From a checkpoint of a small transformer trained on Wikipedia.
Size: 10 layers, width 256, 2 heads of 128, MLP 704 SwiGLU, vocabulary 1024.
Architecture: RMSNorm after each block, no biases in attention or MLP, tied embeddings, normalized queries and keys.
Training: a variant of Adam for these matrices, 160M tokens, 4874 steps.
Each number is 128 + 32 x the weight over its row's rms, rounded and kept within 0 to 255. Layers, rows and columns count from 0. Numbers have three digits each. The size before them is the row's rms in percent of the matrix's.

# layer 6 MLP down (transposed), 704x256, rms 0.0564, rows 181-217, columns 128-255
104:174146131131179087166074144180127085148115149085081126191129168055179132146095138130091088144141181165136161160116105130109177132154080120126108129106146118150167133109154116180135101084098062177098139120136142128136118089166145095087146092129135150143213139100106079096130180124123115168116067114090175155114122134092168168080066148131138128121061086141130104131083116119073107171105
090:157103191122178142147158078169108169170179026135123080136087114180150103170138141092141122108161137101087119150156147145118101086127116073104124133151160105098132144136162107144154157192115109120174162156126139138148107163122153120158137099118142112141123065123111145135089089110127127118118101178138130138145148141092096170121144136111143125186175082094143154162171075067131000135141
091:124178167113086151115158098127126130147134154115129117154132036098107102086121134181127139176143131158135143163112122179121100139140086136140086058145107106124162134157156125144204078112108117147124133134135174109193051180075119109101175159165188100102162087085135102112192142137121158162133195175105125153129141044136129104168097142178149110169109144085116161115143131131104255180129
108:068123033130117057153137105136131194124107129110133154132141128105104135136141118172091136119119117168117100154067143147072134107153159125077115136131105147109090140152107127188111125108203132134116182067129124164097119127147162178123157211097189112134162109148118183080137075120144091078147173113080120149142135119179110181107155099120100174145088085111155088130189165147115148167147
093:172145146189120120088113148121151093071165130101163129143149152108108102102080114152130114116112154136148154099105097191140160140139111043161112169170119125081127145074129202112073086115113050107138173143160139088149112097150123109125099123066100155075137093160095119129108123097174161080126154123141101168131133165139155077090078133196123053087162214102154168126120075148102142129169
109:108077107086078130166163142151156109080125152121145199179126136097159148160128146131080183119139105084165114161160187104127113142092119157138105176098132177159147099165131109134134135098174139158085108148118082119137154080132130112121144129065173097093045136134126140094169111077140144096167109090098181107159104093112123128124095121148110091156140134115160147123121168133067118092114
105:123177123134139081112116136095088151117097155098088104128112104118051122128180182154134101137200180174115169152054109155142164101141157088091116103144167122158138135181083125162143139148191187080173132128106148130169186164137128155125159159108136074173100118099159103117098079115104087093112085103129114090085121146112151118123124107120108074126189152116129190079128120131153074093093
102:132096111102158167126095130158111135118199150158145129134178145101121097144151115096201135121071136173175120085085134115154123128083124133120139136122106127186102161106112125116123078131091062159102104159116195107160140091211111122085110168105120153146075148158141119151103125122088091148118149151049101100121152108143231118175122115129122154106079129158089133104096058152076255126101
101:199181179145191123106068113109073181106137146062107134130109158130202122148071124155129120138124115080098102142155177162227068105154167084140164084165184115131094154109169136155091163105133132176120103164151127107108112103143162134114155081088124155063159116118123115168122085137134196182138151133154116149125060130098207088169141107154093092118180124149087181129066122113126139155123
094:179112140136168117084101117118132164113098078105122152113151067066114169169163172146194087145169180115116117175120102082127134092145080096139163120120113134130105138120147104162166084162114115116095179179171107144149121083139154142165134102093134124097129112069137114107149035131124146100159129141098149150085114133122197094138161144155094029192153085148158082102108187118145073119160
094:166128170093175154141124112102115152127112076112132057138120101109160129158109167163086142094132086144126173133093150181102186080149118164106112151126110130125124100117169150102137184090139170146072091134112112093132118139097123123167080090154119154106099178144131146090134130093120105151123112078119091147123082148127099085161109166145155118116159089166151150091158091094126091131131
106:137140135136197109112114118111118110128138112167110114146055103164075148143112132156143139169180098080110103134178171162136078135131139112164118114146170090140151117140166176129120140164132122139125167188061064110104152138151100140140128183090120161072102157076094124134115153100162160127091052132091121106168140128065065092136104153091047154145214147101102109107060158121042143096112
100:125118117129110093132187081099110107169096102099119102157120154159127096191175132077157104098156125105165102126126122116100147150134139174152091124084125214110126093095175110137146189134125109102116112156152114157099081150071154131125111109131140050166137078134145118121117106144087114144085096109104120174144102147135123193097106087143119184188171138129118095125141095126108059160160
098:180191134078122152100098133098149101197073103081116145179055142164132140155108160136101128087124127163126165077161154161077055105079131172157133093155130126105141142078178096094123144101136079142119059197108173161132149156142107134063128128104134151089180112159135141089124121169129123110120118078152141120097150083141043125140159182142144138118112083092125068141084094096109071129051
088:162054136088137145113118147118119108081144067104138111104151104123144139156101125085122185081181148098081139134177128130127133152133103073186130172136153091096168180157132104088088162173121185166150187137103125091099134174127103071116150133137124125127167166114151099148103117119119096137100059125119120126154224080082142138087139152109097128090201171163113095155067109100084075154146
105:130068175110145047103087097147159120149184096155133108149092102162095144134196128166108141077142117112107148149134112119133122224135128133138102082106095174155156136101079175093143104072138107138165068146109159126127140106089065120137163080133142139119103110074114120130125163105131132124136128101184134113123172160088088147089165073179134186193153158111142136126144122136115167135146
102:135128076112147108175130176172078126137127088126144062111136187114149164225138140090133151132093112159153147087155133158153141122140097140090092139149089152145136099189145105137167120127118108116105144124084179139056091169138136110107074123155105096131150078172133184098139128075152150129107092073175175106096103112191142117106139130126139113148114092154107115138158113130139156120082
088:090108138130202092116158112065102120115111051130081109156118123136141107136125112140076121161150180129134144101112150107107122145094128069091156166118154128098122172102104133089145132113210128116137143121077135165105181139154132133138118092143147103132184126119088119119108111177183094082172091109094149128135149129108176117082183185130148141096079135185141137129090133088126060109088
097:092126150148086144100113117050144145182104116117151107149140150175154152079103111153121096035088152106153121157128122078127087091124168126139147124173168120097161124131109112116169137178114167176114122063127067090091131131154157161078120155143178117135141207126118115096120172115169158157062133121146100094148157142122198176092184122163098107139075143154098150150137163158181061098150
077:099137078104097143165143148144107130098095177171104171020156082105095116082129090158140103098108147137113134090142056097134198126132133142148101138153157133156123123117110180171113132084170123081158139106164156136101124127193120208096141084127192098135155111137138168173123107154151127128139185174156109185151179158152128130138126136145104072131041102106152124126140139155129215188153
091:143109144132116087110140000122174133132171121120119188079146118155032141111080210116167106147143161162103149114153151087173119115125185134128155107116165138176150134125111144140149069151114126105161225112172116201097139105110170170134151147119089092147147155112132089155119072164141134148155169185172121197135139132098098114165115154218121121104113134136187179150165167202137123124099
106:138150126076142108119141104069113131093123095110141119110039111121106114123092131148151117134139150137086121151092073135125100143134099070181156122212143131064082167211084137137084139167149102174084149131140146087201136098176121108082103085122114077109104166116139116149108129110142146076105113124167146112128164084084141206100170156125150156137184160127126104133183150099091063139138
104:117117148121134107136168142160130087135144114132174095106108140086091138171143174089150158152150151143149160145114165122119124148136071111149116185152114164082116106077152158145149151089156033089111137149138154101057103127105119108074128127144176143159086143071124149136161158090122091098142111094152158139130109071115124160156121113120145126142128122167100129160097163134111118094109
101:095076090170147086053178119030134118201123166126076133147093105118068135135141107082159125177096123166138174174136133097165126121112145081069122120108089113112164134154080175151167129100102094126116206170088126122131129148169136102111108133138177126095129141152108097120104108168167185092159078117174059093178138135151166131145167139183131123108102131122162173104174098173143170096130
092:136135102105076136094112121081170114145169142142157111109104112153117127082096121097044113132110151143094106129088135101129111038115126149110112123108086121161108091076161078141149140085126155150108174084105113119073084143104140096164164142159145120155144115145120127140173087165116167168153100114157185162119107135122141163112117182125104131139106128110112121129125111164154166143114
102:137126142171135111132086127129128114083157145133125137147102078118144110093161188148165104143196137130060161090095057150140159100127140105234107056132160148142111156097106149147060160109113170123162118106086113141114132173113112101147170155114160156174159136107149103105115108186105113103116142118163239163163190149149143064126098173111086103123127131137139197144161146114130017164128
103:116124174101053106139093152125094143159147137112144155150149174089055094112185163155118052131083127163163136125155090119134195147156175090128107108106154156145133122129119114119110094075127134156095114129169102124136107206106055095101169214070106104152146151171156199113115050104137094164168162125122203190063147106185086147124112125109136097147183114146143119122131166114150148165115
107:131119158145134117152113103169166152113120118121103175107089132181075056148080108108106100096160114143197063130076122146063160156149109140140084132117223128129206135088079127179101102121169112141156131120122130084138143138094071114114151133103109135102090101086118121061135169104153122074073128092166173148141147117147122164144150148168090106118174129174137135145128191130172100137144
097:168112125142151140141098143116145078088128148179143084134151117092113109182163084180168152130153118101113099155116139119086167131143123120141156146127118081142111129157112169119169132125145196167091116131143151121161129071072134109100082127135130105163076147169102122067175202081094147176105134197069094075124125155127179108143103118056152170138105118148102165117113192128102210125125
102:125122147078156121167129111092091143096138219121081153146134119156195099119131131142110165140089153160142117060121131122107101174131170126160081059130114085090223154112122110142111135047123118172092100156102130150157153138107078142156106092133151185125071127105165128159120127117127096158071132118118122142126115088097136152133110100132157158114091047091129136074131095176130144160130
101:119101175117160077142106210111099149134096100144154154111091144145098201111155116134093102134129065127135102158123113114140104125113106080105098126092159231105138126180096157160149145158091130095116075118100097123179130116167111109119123142121166139092113167151116162112142135109147175131152106110089141183157144158081146103092125105097084156139106121139141085111066089107160095095155
094:083170065134133118102127180142115114133133174161152108138166113142126083166130162124156166115142106077151078195153195178155063110116137090146186088160095161128136117142176120099143141075091083144153122118192122156182104146162197184150134150191213077156146116107132197178163078084081100126107198090122124130116109093082133110116161121101097119101136177141172129125099114142139184122173
110:161080085126144109104135116208177102095063155121122187143170095137144069085138118136147135105110138128053136094111154129125093102173151115119192141134160126112098191130151198135115150140084105146095150125142151171170058138114097174132154119158144091126121129112140138205141110141180084077123174136162130076097155089104116149116163139021191155201127142145090138144119145143115199122154
102:125128103133131108139087108066155160108187133110131085178075156151091145176069127138130132064177184072147127128151135120126139167159156176168149094115118080102092120120190097181135159136122099106221096111148130161141121083117153082155186093134122135159148095119070117118099167093133152138124178132184109182191066188095186176125112107062087115157123096136162146079104085154061089146084
105:117080154130148140106140159089114098139085103131116134138107129111159142134146097108117108131168119096133147142159159135133081120107078125125097174139127093084131119134147116180122089165142116194122170100111104108074149161069099089127137134122132096103201156145137160149130169137116158097088143084150132150123134137113131135125080152140109085096150102079085141111129057153193104147136
105:180083065106124101135197163104096134170109110065112051168076129120119152125063081054137089106079141147092102130143170146090133138144204109119142155070106145109133148135128135123128116119121142118143113153153117155108091173142151078091107078156129100120154155088158119096129133203129144178134169141091151093097179103153115109130161154136127102081133126180121111180076101056128123153077
109:137102138191121112188052180156162164125064147106105096151132119097118139126128132114169112111103144145124128088092109224144173101094146177083092123159130136099098131125159104126139137150147146130118105062148088130145058093097124133096178172156136107117091169106182158160152145084143120144122152121187165123115113073098128166103102115062131149128128113063117236096135132123140088043124
# layer 6 MLP gate, 704x256, rms 0.0877, rows 182-217, columns 128-255
096:115113158101098122121119105117132116166152085174105147170152104177109126074119140074098153099116109144145176121133138084147150171121141091174170183145185112155157161122145134099158159091186177136144115109081097146143099181174106141099118150125074171129154082129112117137138101156160166163144110107169184133126087128134152062081175117139085164121175084143139059213141051116124111151169
097:103096170133137091160061165064117131179155075120144137143156175157161137189098137154102121102155093101119176185180137117145128092112080160149159136045110145141129180131127107131134150157133115130166069089136137165089140129113116097122148135135108103096178144089093116101087183162135110183081116142142104094156133167096113061135128115096061074093103143187125137132183088134099133090109
103:094155146159127107146105147117103148101067120124168159145138150088202118136101133125168135084155157141148147169150235136194140113143117147194134122107146126162088220102158149157098161151142132104182102114079098158143147130130122121113177191180120103117155113156142151175101172080127081093191124170119164142157124120114168102157137163082155067091121071132128110115169125068116180093116
092:036117106134121144134079066128172120150090197115151123129125133113154125115076120103110103037079157073122144123143153110109137176155079115205102134167227105163141160096141143108106159094136157127122165128161178144134145129095141064112111158131148145129096086116119134113101144146147133129110100113117160142151177175153121045106111144136107101127128167111144142168102152121111134142097
103:145161149123144095119126120081106140077157126184154136132115134150123117103131125089092150043149136128104113084137135124183175076115156048128142162211104176062127168103102112118126119082147147131152146091113050116173083097082134115096161099114126086111142139163143173151193128133089081132162132107194060144120108077163155123085129160084131101115119084121111111127136124124122111140126
103:151164101122176147140169116207098137124127147073067142145145116144114215112041115145097103141157133137164092067096120104136121073126162111142077134083186113139096177076102132065115106188115119124129162094060124194147108177122135142165162095145123125057107141137084169110126135098171174074144114102133155156087161115109133137130148108142131120086137090137114138197167129090143134145198
100:135121166103123151136155147147130065104070141193162145188051162190093132140096165098151108045123113125082146154153153132114125116124139125116117094149135094136110139112104132098094114126110159136163168122147089142121144122078133096127116149025164188126151163176125120142174203133154124173128145134156123109197112180087139111135155146149143066074172115146156201143133160162136176127110
101:158091155048172112161108117088140169096149109158114130125130137092131135149111099111036091128091126167085188141139148139196160144124138134097104158105134106113130114173177148115112135141182166116156098126117167170147088167148185156164088125145141109086128110096157178145032094150150132150092147130071096088163153150075134057123136112087115128124177127134129135178161112139131139126132
098:097101181175113111110181094144130082130095116120126133118066123116144132093162177168126145105128131187132163093150190141091119082144125156098111130126134108132142093115108118145108141175124114146133138144082126174129092080180075099101103114119098179162136169143158155130108201096115086079138076092149163112139150074154092031162104116164107153099171139165148188088146105158124129122106
095:077205132126126100092073186170126113131074151098042178061182085149120084115146130209091168105139138101076075070187106110114121138141102104176126067136176081141157161098106122120104123122129152084153119114149149145149147148166154164172192188117155176177138110097087132106158129138145148170090166201139145124205168130155144073181089152087103110102106098122115112075127140138149131130160
102:162121116153097125098144138189127140102122058135098149096108205133155145141117157105113180145078166115067059163090155140122113162066145127141145122161135139142118126120085144120114130173138131120166120143130128164139196156182118155107201156103121171144121151063140125101113155085109159141074088083113164109147114137189135120123086110126188136172094142123201145132178099204059178076131
104:084154135084103154190137103121153163117130187146105168072123129145090143116162146108161154177072175138100175095107135109184114087128125148148110108191185155149169130124128140145085168119116140089140129115100114144188072062128163075141132097134152110160144130160025129162164146114162076144180132101121161118183144136111110056152164144141082107052060121105106164105115159159158144161101
099:138140138141115087146174108124141098107095107121101136143141189156158155108161136109206132130116106118100136177119126101122117172109095165118153123159163113144164117126147129141114113167140156111144084086149161173161099095118146129161125081174186110110125105126092102114137092095164141124147145114100104113101082151091101107146092106125070088130119061104184144100189118202128132147149
093:092187198139166104116129146205066112158110147128080130101141128176140078141142135107124170113154121140147104120089103111147149165216101170054149096156148125149142143138075116186096139133152095132089090089151171153112118083115135176105182072144110113156106139092089135113082109111136126106093083107091176176079120127117060040146073178151037080145117149110109134113175100118138174123118
104:108118177108123224164142096098099120099113113150161196116086132171119138098149168100198160112158106090135121087145169212141085133135142143158074081120109185119147137160111078138087091102120111098083138088112142155120153029161113150105092141085124138103097096175139155042159125114158096141125135113140122127097090131142106096090053121138133107080127141172143100177113132165084146092128
100:137125146184181081152135125145108141180111103134175167110125120146133123120069161157167165113116145045154116130141112092138100107101130083138134132129116127114062217140112132160111125115137129123101099099093129137167172099136051127145140216030154091111152111159119147160143129077132131105111144105160081131103126095118150091156129170092085107067097096139167146122142094119108118087172
097:082202119183065177135059122143156088111127086085218079125116148155102146105114133124142177123091122127120094132129115238134073116107085079115104116131173119138157144137119149120123094125126116156122126099148073104164104171123137166132140070106118129127087104136132125069188149168154135089158091165099156138056099103108106113120137113145079105127151110118198171112121078132119133139128
094:089175183113087124133073128115083079111121152089102144096151147139105140082058146165142204022072084117152118197188108054159121204153127135103107171152119153118150137142142103153136112148070131207116162089123107143164137141101117140103119150120098131170092131175160139144124135151192171149121111170133163113133169121167138081163148168129107158085089173161171094228159120108202113154173
085:141140149085130049109060083128118125144175059067118110144170109132150117103133103169089111113137054119085137063126105048101099064107127135186113107168122165164146108090040140143143132107184113135143091117123120134138128099129135071125126137083140177134197157133173148102212165084110099105143169155101111116136123167096122165120156135114144163101157112120155177118128150124095131158203
102:095145150134192169109143051133105113158097167188138140201079185123100120094151124161130195140156146072101138077097188146100141135154136139152117141160094117105139161133112135115051079121137140142115154135065134133154157126100166070157112140126192137106126156084102142093153138100162088082132078102114133111115135170112185089107123124177085102090089072157135134128107104159175189130163
101:164156114111126157131149141130097161104084110113212110162056107167103130112080148109162115137120072149129123114156105096108139123077103143138160138141091127139118150035108180184132051122090116115118150121068109168144140201154100139178128112125142121137142079134140140114162147126174073118138141116153080170134109099171163110126155145140068139095123142153146158206114101105142140134092
100:163115140073162130137129107138124099122134148147206186146061156195146142090085192099096165125058120134162158138135124114117102142128137109098083105100144147125145162131152128130114170139082157153134133189158140166140151103087161090132071153149114115125150135123102155150159172143177088124105111110101104105179167146170150087144118152116113099122157141154150142113128132126143165058147
104:172180128096122125209125160143116167133122071135112141164125172129103122122133168128115169111076178127125133186144131148114147124135124126102096070133113214106149136164093111086122169118170135148110131073119077120103117169113224087163148147082142133084139148126126091096123143158142148148113064126124141098141158107049123112146093130121147174054100127133152132126156063138142166085152
099:153139129157051069122140093104145168207099114072128150122135103105149155094118113145091153096094214176111151110144151120128093122137114201127101105159143037104118074047139105102113115109084134122143103146106150131127119171161119101168122147153135144148100128049128088135145121144111156208167127106137116140106153119139153164135074128174103098087089084124148148109137120171167140120129
095:134088185089105076151155165165067069162080108149168166140124124163108096113119112191142162129136139133087175102107129163154099131131114108138089146176138089205124153100149154135133161106191200144176145123139105141096143093096147132111139146138077128156146133147114137163082125143197089146173101107115137168148128188117082141117139170126128078132137149170090152140132088124178181108155
104:134154080163141162154113115152063060113174121155157166233161113149179124133172150063116159143177104178084192110147179153142110104148121078110088167148177122182116099102143100104097164018157171149115123074131092156141096129176144060135102087136099156102125102140140109111141156106143110124183130122124144134147144226112141100114114116112155160107153191138124174115103129118163115147199
105:116162153115065150178170102176060123150115118134095155119183052108076178080136146121186203122142108118177145093119128181133088194192136163081151154156158138190179127157178147173099070105074164118171119150154157207175123103155156146178121142067130147111126096148086174169118123118148136090166095152133138134148112173120126102153071084095136098040121113134125142095161121187115136150179
098:108142158091059176182123112151103128126085141084108160101106103126080147122111141184104198155134134136113136189119173173225087165133108102075141112161131182163153138123150107165151088082155152095114204104147143126161119170158162146114146183080155138129158056111099146142146104131175085098128134106068097103080137154181180101133162125176090121095128146123090099166146140177145144111144
103:139165139111138080138161112172184124106072119131142167146126118129201151120101157141118125137128084121124130119121200078141171086137138084116172122218141138144139173085149164152067098090124135134123125120134115114135122103113149113157071149165218202161101152144088190154178142090172123128116125111109114119086111154129145094136169168097098024081125079216120122115125144204169134094173
104:139089174089112095147119112128128057114148146156137193089116130192128152094114158114154169085083097075160064134114156154118075124116123126145129141142212153145109105189120128097110093136088151097197077139112094134117213093120098103135151163095121104090116095166100119134103106029192165095115101111126097096165121168168128120136112135140114086123147101108131101132106091151132146107155
101:096157105111132114137079148147127110123156147132159149138075127175180173183104164089177115129159147107167085202139116125089070116147107154165140125135165081120098169130172167140079175140073129119180133140134089107103178090162068096111116163102139111151101172105087070139124182142187197153176077118076077122179117073129109108140158182084108123126109137138210119085172101112096133103138
107:165178165111154130113168135162156141172098123138028174115111124193116085118093161154100166078126056171122117102072143111149062130155128087104121135148182185174156155105179212144115099095071150108067102157123132130152123111171137099130079067074094147118141089106135131144077118096169076123147123198111126171157167144108085168131155087079133156143110086105166100149125154105075170106154
103:184126156175111113141138104081072122128104123118135087144152115110164137092134136143135133098165116118147167180153148129182155177074191123119123129106165085112126161112124095151084195137091174127136075076145177141206124168139118167168100115147112054046166083147116162140155163159116096094115121140113150160118138110126112109131107174154204076088112137147117128139146077162139205113187
102:096153133149116126171154125189105102129141088162118162037124173112128169112126171148064217147109198135089125146143142123139149160138185151141178081156199143151163183152125137155100144096112121067156111124141142141125163140157151142175127111137138068107149121081119115137096155131070129130094042139101138163178140145091125125139113124099170142138101129134163139098174171099120156114146
104:115153141138159164129214118128125138127120136152173130188126115141106110095128101104075101134130158075109196201148145127194113179128132159118106120102195153165152159062108138124097071091078190155085168113138143126132117128173157119154059111149101120122128127076104166088117154092131090177108129149154182130127142187150098121157059113126160112117138187140084187166117113147122141155169
108:131130184095121142135146153128129122154138093184111147059166127121096134077047190150106144123147136173125107169097121150098139160127181112130192137131157147097185141140101119091126155131107173089159086151124127168153090088126121130144129143212101077141159128134123180156149119138130078168133099118161134098109167094107056156128108087082118147159171202099163138114155121099126123107132
# layer 6 MLP up, 704x256, rms 0.0903, rows 182-217, columns 128-255
087:127059151183113122136136047124071144087120126176185136115144085156095132071117129140138141162164117129186142089150200136136116128181134167088125174132116086204125171129140123123078121141153118162082117166156142123135155119126127103075166205154125171080118092131186157130112128096099150171085171119143095106100135104142138140114179104177123128109179119107107063175066111141088106132157
093:131156175135204066132132184143100188122155158147113111109153131126115138149137079092145136127121083099125126160146121121150142147097154110139163152155153148133135141124114126139068190151166102134184088071176112127088150173106082130142204120110154119083108140168138127108153098125166126105122144138129114115198127196087167073111081131107135168121178166152115158066175085126092149107018
111:164155191105150123124112163138104107132136142158132100144126172181154093103127096121204117108087095103199168096102127132075141162179080140091178161134146112129147111158107162112113124182110049145102168161126124083114175160168136146156122094151086141146068153133097070161102097128162140113107073114066093165179105172131165111100091196120163131177116160169088162132113109084133138115101
095:137137131153071185135117108132137194139187123189130161120126094096099155109083111145109103180117155203154108120094114145090064113125186140048152163101069095109072070106110151149114114095134159086185096099119128176160123161110129061183116141105164105149132129142112155145167126108173106142133083118120127146164117062136090146125137196098098186110128114167176159169192121111117111178164
101:145156124090234121148133129139184141157169102083160093095134144198100121192087136105110114136176182104092093103119103121087185089155107163107120178149181110114120116155109174122075143132137109129134157146161138143081107159212128099126125086192130165150196093101197089101152117136196152108173135190105139151140137087058187112201155160161133172146120120155145133164126127180112108159077
099:121116095107160093136140091123122103125178152142134155131134135135076086079111118138130177138029143077084164163111119134123177147133087095132131085190136152118102158183135098129168140080082146108128158136127119142131107101125140082128139136065121151130101176123142072116156140086214125134165106190133135097152119168142120157154090134044117082122084120186130078172205099149150128135164
100:129141125107182177097135188150185129153154174053040143051162119112156131143119110163172170175204163118160134114142090156110128097154067158173131118111128072119158144108094149086144194146188116107140145075146091107072123102170123188136194084179107082105097112095154115075189157147149088112148128177142154130166090109120124136131147146141144130148095106106139133078124183178168138158149
101:103156150127088140151204095115138147100076130112142141112105105084131167125096166167103135106175150135133090147142136095120067087110203221137144078161181161146155122132081181174164092130055184068131143083099095108165103072142144174148154164128096117136154126137088127096201094100138068085145157166207107128137145124139183181122125084134178162105127143078076125133191159132133152196093
097:145160110091092109175038128147173163098181054120102134083132106114190125099126105074085075126094149162148084154083129132070110097116079167105140077119110111085136121117150116104167176154064145112127094136137072150167061180151122085142116102146155127129117129147100090095122179119091157169152134075157129105114084090158090099166122132085181125095136164119141139094191097160182090133147
093:151142184212133058131091112092177162142158116080088141140135098126079096094125129203137171132124131157122118130068142148189165088172140136119202179159125165119125141125179173101156121182161095167103087193119150127116110149127165129105125181133154155154166103160168112154121114147130186146164134127096154148117168120107149133133106111163115156174142113124124106077099097106134134066180
099:135141107129133146137119107139148086120155140102135110102194115162121117089142093105091150173069121048102162134124113145147096157111088110128157134170151125077114173152128159167101171076128130137154161111221107163162074126206223105180130148111162145130200086168124145068102072204135124172143154148130150136116114183139195146133150101118135134102083098124140139163113176132134079129124
103:094128089143170171111113084124168101103122166163114130196089157083098117089125120123133131140135171098133110093071123157116100162128071121087101136124078081112171175142133137177100106090111092110147163144186103133125158140087144094167153105101194116151139084181080085147168131168185152142135132097112139074134184140146093134171123206112112145115158091120123104102128103160098100115137
099:114147171110108071120109092145153152102143139095139157106114083084127173074162139089150137105162129115108148130127138163109151131071182136113149094117187113103112142128116093084126142143115141069180188113134113104129099153184149108085164188178138158106105122089114132130120076053197131128138118118128083139129103161132234083153122165193151075096137140146092166114184096167124133135115
093:134126095133135139181195154098130158123094121137139169139101099102132167114109154186122106122142146090171254200123113189122193109138160127125146138133126130151189157111164110107120159083055080102184135173147088097114091178148130150136107117095110128149121118152158153114118134133186137103113086158114116147115093119062162128140132111098139140093108154134164115117125183146107125142112
105:078147135106098084103056105148107091091122149138078107184121136125147122114065093146073142099094108130145184103119144150137131138169104119191141143102138147079163119143109108137106179148095070150184081113163138128083145127125155146102109181175128145103132121127140155155104127082156082182103116135085089106158139114144181108123115089159136139097153093131083166072159146156125125146130
100:126100132137110151126086080086146180151160105184083122148096150097168168054098134118116108138176099141158098110074131135116086086167144117155075157148090105171145139117114156071113139121142132113166162083108113108159119056101122136149154127105134126149149124167107153113112148146083172074136186184096093102098110086087116120128139138104147152120129122148206140114085126156158110140097
092:205131142177107132114115101103081142105125119109205086129138106169114185063133131096141118149140129156131178148089131140079088079155112112082138115153099107153137109048092161139087161122082113135144127110145117137100075141115108143152130116076122168118134151124142136136112122135162149097129125114170058109130102120141063183178123119210152097132238162118176172092170078143136145145073
097:142107127116097088155122103150187139140132131115143157118105069164117071127079180103128155117154157102162155143152133130127197138121098158099102137146155104146097091138151185106086137114136121164108161141172170159113173143123142153081060126136146183097146120106138094189108080081156128147127093109087146139108093104130118130125079189122123149159102133137098069132126109097142126151181
080:162104157135134129155129122107131155143117090131171106182127117128112094132134132101138153173134072128148118171134142178125084135148113114081119108085080214122137089202146167125166094127131116133103150089137139138089189194151169077145065108127121138170092160144068139079106126137165139120120108113129121172113061089127152099131079092130127164138134123159099099117075083134178162122116
109:050152116041158095150138059140143086183101112196134115143085177143085116154156104142133084094153120114163117126131142113143113130147096127093136132161077104142134101097018113160081098144143137173118177144145155112135118048154092136126130141053107149153140137143114181039140125108139090119144105164145119143167123175076171115087140112178125176180118149120115122122109132169132106151107
103:142079165148157098105150155118196120119151071166100143126156122113142140092118118130106190133112112137148140190146120178163130164115079079098151141163110159098136118140072057138143145135163122173083068109136156134172135186102098149130163109083130094128146115137145161164152126148088138118066129180177169086010133094084135147136132142107109125105187066101165046154165118158185132129120
108:144139147151108152119129123155134194103166185209117065130099090129088115130113168143104170104149166061133118143071125164109133129199178114149085120120102129171093151115107149090113161138132106124125123140154134107102106049113134075166133142110102123182094183156084060178142109146132140142127143094163176130158161153131068098113124108142129147144064139127117130031107140147109118128094
109:150136099120139176160131156098108110163104140178147132148167136165103142132127084142112181080160121151085170144106100113123123142122047115115126194148163112140128086153101094128147068090112148163071165131155150098088119131091170170085144145155140146061070161088112079064101161152089117115149098131142176086145136188095109103127149094138078123070183147091151133086084153130160158165126
090:112113158121162116153138140178106130118111139106112147163113183133101105156143136164205198088100089097114105075122131108170144112145158039172170096181126148102182135182123151121115130194112090147157083118135112101153182120095095135056108142128085114151126102118155073150048137133146134146102131117123094146132123124105209109098153085156117154113122148158085130111095130096116147141151
101:146151102122121115111139119175081147120122063121090089094159121108207117096108106160096163086147150126132092109134163098125119129164079117172110097071143136167113151109125198153112190142128093126140062176149136130131122179094170120176134187190095068132117140183166128117132161093139132173076085125124163109099086108185116122174154141052160104136135146104198155150118120111163102137049
102:129128110102207106076164094077128063121135104123151107119116153093072067151130132121098121166134220107044128207132132145137149141120180155174123158139123171120105179133147089091126135108088156153139136085090157133151156068171089114074120134103147095107168157095136103172189183099144118094088066104123116100138129099092136089133115223126136120125104102152133083101140043091082144147118
107:109179121125116119141126136094160089132124159156121146134094127125143071185165141092070022100176171160114094181135128139111177131060164195103084067094174139068112143132092150068107165145117101100108155106140141107147087099193160121136113115230103110099136123122143096076171136094099055150131098136147110128106141114128135128199089116182201133154097096145150123087115120129099134122119
090:133127124138117122115068153161137186095136108148095112143191119111193142052106105131165114140109057105115152112127136119161143012123153127183130114101105132115105087114132109085116101182150159107159170142152152168097120147120148156162163103179166126117123119122133114098108088167159155099101119146124100188139136123156140125149102058112132158161100148142126146101162113103219120089131
107:077143128160080169103146159119089168147115198146165122057150105150096173106169113090138154135169121108173114151167127184084050199068074124175116161084151164125190119128120141092116148140103157103160156125170123158124160183141098129114194109102073114120151126098075108134133137113128106095136129165206122132148161146133093131135139064135124212088138187026148088108145150138093156100110
099:132115147095107171085105137105171172133140057147039121128186146081174123144132170145103139137088103182137124123108100080160078136187107127096144186144123054201085129052111115126147158111145109114111131109191114132160099111172143169157151181131145124146173134147104111152169149154090162082153105156166174133109173172090090115101123083154133105144150136100201073109105136133101126191118
099:125088101083161133132152125149124135104131132115124097186144104085092110165192107172089107139122118152178202088088116163125168110111128125090071148131097122181148132137064102154093098123180140146092186076117164136106118116069139074061125117093137145126118165180168176110108079138170045127102129132184123095090090157108163139186120138130163127116125121117166139111131124150087107095145
110:159114121128131101146159184168082184156075087077136151134148157130160143146139106111107094192140133159093166194127142154170059105140150169137139149110151090167146098129151084172150113120083122145141148181132117103122084145136138178137077146149094113113227107094119232168076149113101132145114170112047134149123151084102153105091126094105115114162183119159123188143168189121162124132128
100:125093182150136100153116147126116115157055084135157143116140099076111095112150134178156157109168106135130172123138121138121125100111123067126132072115094105139161157142110113096101117155177133075089173134135155124166125178084099127067085174107063165080121145189147155155114086103110087115073155109130184112064083112180134123123122142132126131111118099133086141161098186127118161107128
106:078191151176091122115120129134141144135149101145128116102145160143174137145114142153167166090195138142069130130126182126120121123137133167188172042150077133127145112113112148167130186107131131093100138105163127147130225135130161156176145075151104168178124113084188128152169140129112094145083149106136139130138148141135143150128089108048156140150114158118169128076141139080144105059087
102:128110120113141207129147149128071119123079133126109151131085113147104137123100137145101047139162133116139136042181137138150141091101164147155118077107112154169115070130110082143120137116131160114114147103136129135117122095149107096077101163083114169060153116149139125132155078125130120072166123150121089075097144144068166162062145065142099082085135184156089059101089095142157095178176
107:149150104163084089119123132104145120188152142120140111044182196100149164098065144065104151125109150060056092138081135167174104139144105164169175090139144134133179166133127145125123191139145137144082139147136149151103098131191168126172194079149125093094165047127084110115086172162128142107098141111117170122139148138127100121098150134062176115132130179112142126140120172126136184098090